config = dict(
    n_layer=15,
    d_model=448,
    n_head=7,
    n_kv_head=7,
    head_dim=64,
    d_mlp=1792,
    vocab_size=2048,
    activation='tanh_gelu',
    norm='layernorm',
    norm_place='pre',
    norm_eps=1e-05,
    positions='rope',
    rope_base=10000.0,
    rope_fraction=0.5,
    qk_norm=False,
    attn_scale=0.125,
    bias='none',
    tie_embeddings=False,
    parallel_block=True,
    init='uniform',
    init_std_qkv=0.0214,
    init_std_o=0.00391,
    init_std_up=0.0214,
    init_std_down=0.00195,
    optimizer='muon',
    lr=0.00701,
    lr_mult_qkv=0.4,
    beta1=0.95,
    lr_head=0.00759,
    grad_clip=1.0,
    warmup_steps=200,
    schedule='wsd',
    decay_fraction=1.0,
    decay_shape='linear',
    final_lr_fraction=0.0,
    batch_tokens=131072,
    seq_len=384,
    doc_mask=True,
    train_tokens=497800000,
    steps=3798,
    dataset='wikipedia_en',
)
Each number is 128 + 24 x the weight over its row's rms, rounded and kept within 0 to 255. Layers, rows and columns count from 0. Numbers have three digits each. The size before them is the row's rms in percent of the matrix's.

# up: layer 10 MLP up, 1792x448, rms 0.036, rows 989-1008, columns 64-127
# down: layer 10 MLP down (transposed), 1792x448, rms 0.0193, rows 989-1008, columns 64-127
up989 098:142130147150158133123139134163148123130103133143128115143123148139132104161095155137142130095129127094150138182128145134137148130124125100147111130123101116139096105079134135127122119149126138
down989 096:144077137144113138116110125106144125118140116136149118139142164111125097108137097145116115122122088132128147078132101183095116150140134132154168120138100087160132114101164138116121087142120113
up990 103:119120106098185113122113112151112150113121142125118132133125153109097141183139125144154122150104143144157093121118108099118110129115113100106133129093121095111124118133144113152131119152080088
down990 100:163163160122179127160150104092119111119165105136124131150147131134138154119163099118113094128119101141099088130169103102148134126100130107118153108161147138148130137110085116129087117117130107
up991 094:144115119158146101099129145164109125139132125118129129133149111141073123139106095147155126122132103118120133144092095093149168106098073162153132150129116134100147186117143103142114073087124131
down991 095:136114104111133140176116100103154141156123110162132118107170137127152080143131130103187088091121159185166139089145137156107116142146101125136181108119099149130091090127151112134122158158131151
up992 105:135162139115145150121129134146141111135156135169127120109144106147118133123101084152137106143129120081115092162139152131108127113149115120131125139155145067113125083118185170108150167145116140
down992 105:097153157153110197131099158081093122150153113115103160126138086119153134124089151111155128146110083152113146133093097135154124147073140133114147130098176145117103171132110067129129148124138139
up993 097:135126176095158143157129122140149132119110109110119220096116132141155146157137100127123121101123133099129127131118129135117121138159107121123165125135141126119156128168163123150129112120123144
down993 094:105142150163141105140133135104122167150085151165112086172129109166140142125148111137129163116148085129121162064135107120111121196122158136142132140142107125155114095090144091152142113149152149
up994 094:156142096142119129103113144140183133151118101117135159152130101088083162142122132183148108094119116114137088141154189104108131088142113132144128163119157129144124113095143124088119103098112099
down994 096:062132122147136178097124107077134139128123149134170153079091089158136106100170098145113124118108158161085144093140084118153143137125132122116163150145133161105134166125151134108137146092122132
up995 100:110121113113126124165096131120126127090157089154136152121114121128133146111154126108118122159145152134123104118140144124076116146129146164154154151123140166154089147070176117127096076109099104
down995 100:152124157128085087152113147120142161126136122106149071132134116172088110177132116146102137116168102136123154160099141138136087147108151127121120162146081110098105148130132113128143095109133151
up996 105:135154089151076130156137130083173161104123128162151099150114144091098153083150142105136163124158118123141153113116102091110101152129096131126117105153136095131101134098111112163088184160147104
down996 103:156178150094085098161148139136137113107116137068136140146140124105126127094166112127152110143117110133120090145152145138132173127141166146127150149155147125102156194139163140094166147079126148
up997 101:122105112139123143112120120089138137136128100167151117166073131128132121134141108148146154147143196089155135133125143135076130128144087130095121136174133150117122157120095111166097124082117103
down997 101:138098105150093124134098180144118125150143157133131138129144158097106113124156152120137094173123133168072101123110097175137101095161118133160182149127127117101121115131139134146128172108145092
up998 104:132113148122117114153099136181103171132128094165155134126143118137132131140091162111125122117140137104143141124102112102181132121113156148110124127164152104137140117141124120121137121175118146
down998 108:113136101153112113146109096113178167154117133141135136148138132104159073152128149081125127170152137127084095075117150086147122128097154135122073083115153085152086105118165140159180115136125175
up999 103:137150138098139142135118148131179136113102123118108106157109123127103121136130096130159118123172166173162144098090132160157086096109100142130168122117113101120097106144167126148173112130173150
down999 100:138134130118122136129100135086073150147179149113153157140083113123104144155145153157118113119113106100170130151145134103156161124125160125160094108103144089142160107089122114088083100109124134
up1000 117:107065157110113111130136122116173131141152149129106144148143109125074116097157114095122118157109120145114153093086139114141118139076154107139111129116123081104156179152135115123158130124095126
down1000 114:146156125090131155147155165130153111151118127150118131130137122133147175133140108141158093144141126144129123116150141112173163128101154111154123113112125162101151115142134148124070185144123133
up1001 108:157126142156106144184102116159132077183150119119145160164131113127182118147100095114162128136154130164138108125119136151130123080091092124126144113158128114144120106122152115128089123143115095
down1001 107:098104122117114103136121134075104099116142125119090108160165110104128122162117169126110150113107085175144092161126139125108141103131172162143069148147109116103097139120138102117172121138135146
up1002 097:087148123119139119114135132184141111158092149140157136147159110119108160183142132146112158134088101135108102138117119109091133104178130093117144166120149087129145083112161118110109134124132156
down1002 096:125099114141162114094134112108128132130166156148141105091111162121168116128116125136135147112127158154119129153126106166130136151153105183130158129141127149116111128130152107160096120104116128
up1003 099:138156115156111133186117124129137094097138124129109082176124107057140123113108108137106107157142179135145105119110165100131148134114105126126178131140115095104159090120066130154123167136153133
down1003 097:119101136061124124125125103134163152139158106135137115146133150163109098102148106127098084089127119123131150077190122169128118119078123144115049156113138173133081135181165149097135089147146134
up1004 081:152072106125096131129129123141149109101138085149106075148136120138139174145143160117163130140149114151120128136145134117159107087158118121126162100138143133131107089132134119135176102169158137
down1004 087:123125140139130147115188120110130119124115128117135162113154074100128150133124120142097127151108128110131147110160144145120139121125148134153123151135118128159131163106137138134108120104132118
up1005 103:111153086108179127170078113133136091126129095108111127168088126127142137151123175089153113154132134169172145137131147167124115120138100139098148159094112094151113144124149157135141141137143143
down1005 108:159151136139134140151166090164122127122111098101153084121103104134108156120181142117085150129147095090135115107149135151135132126071111130089091128126130126105126144139138098121152147098147131
up1006 095:158184100147080178130151096185081092171115104161143102121109112133126156129107148124129140102102121124140152147121134132130079155118135131121147096110118152176101160083106100118122153152176162
down1006 093:112048171141155119106122126080171122127135171077152150094131126122157063119133091109136112131134099150115136124158114117086162115169116136169103146123126055080113123105146118125166127098079133
up1007 114:138127143106139115140157113150124116140149133100113154156146111138159145134091139158147147132126138145141131127127139118150125131142109168131119104144128135096110110119104149153121091125113150
down1007 111:126115138138079125130112121130123160146128106088145144121088104132115115136140107103131117091107170124148112129132121104121129168142172154160129145117135188127124126136149125073137163104147079
up1008 099:140130153091142124136147096129163159119122140161124137108181167150170141113170146133143150168165129113137116118151160119076141114120057125109163147135128107130148132104125142059091128067125115
down1008 103:127124156135150088084112127118159099085120096123117135081118135123121139123136139119147181120129142118141190145095135136144143105146138095133123161122076134121105144118116147137094123151133113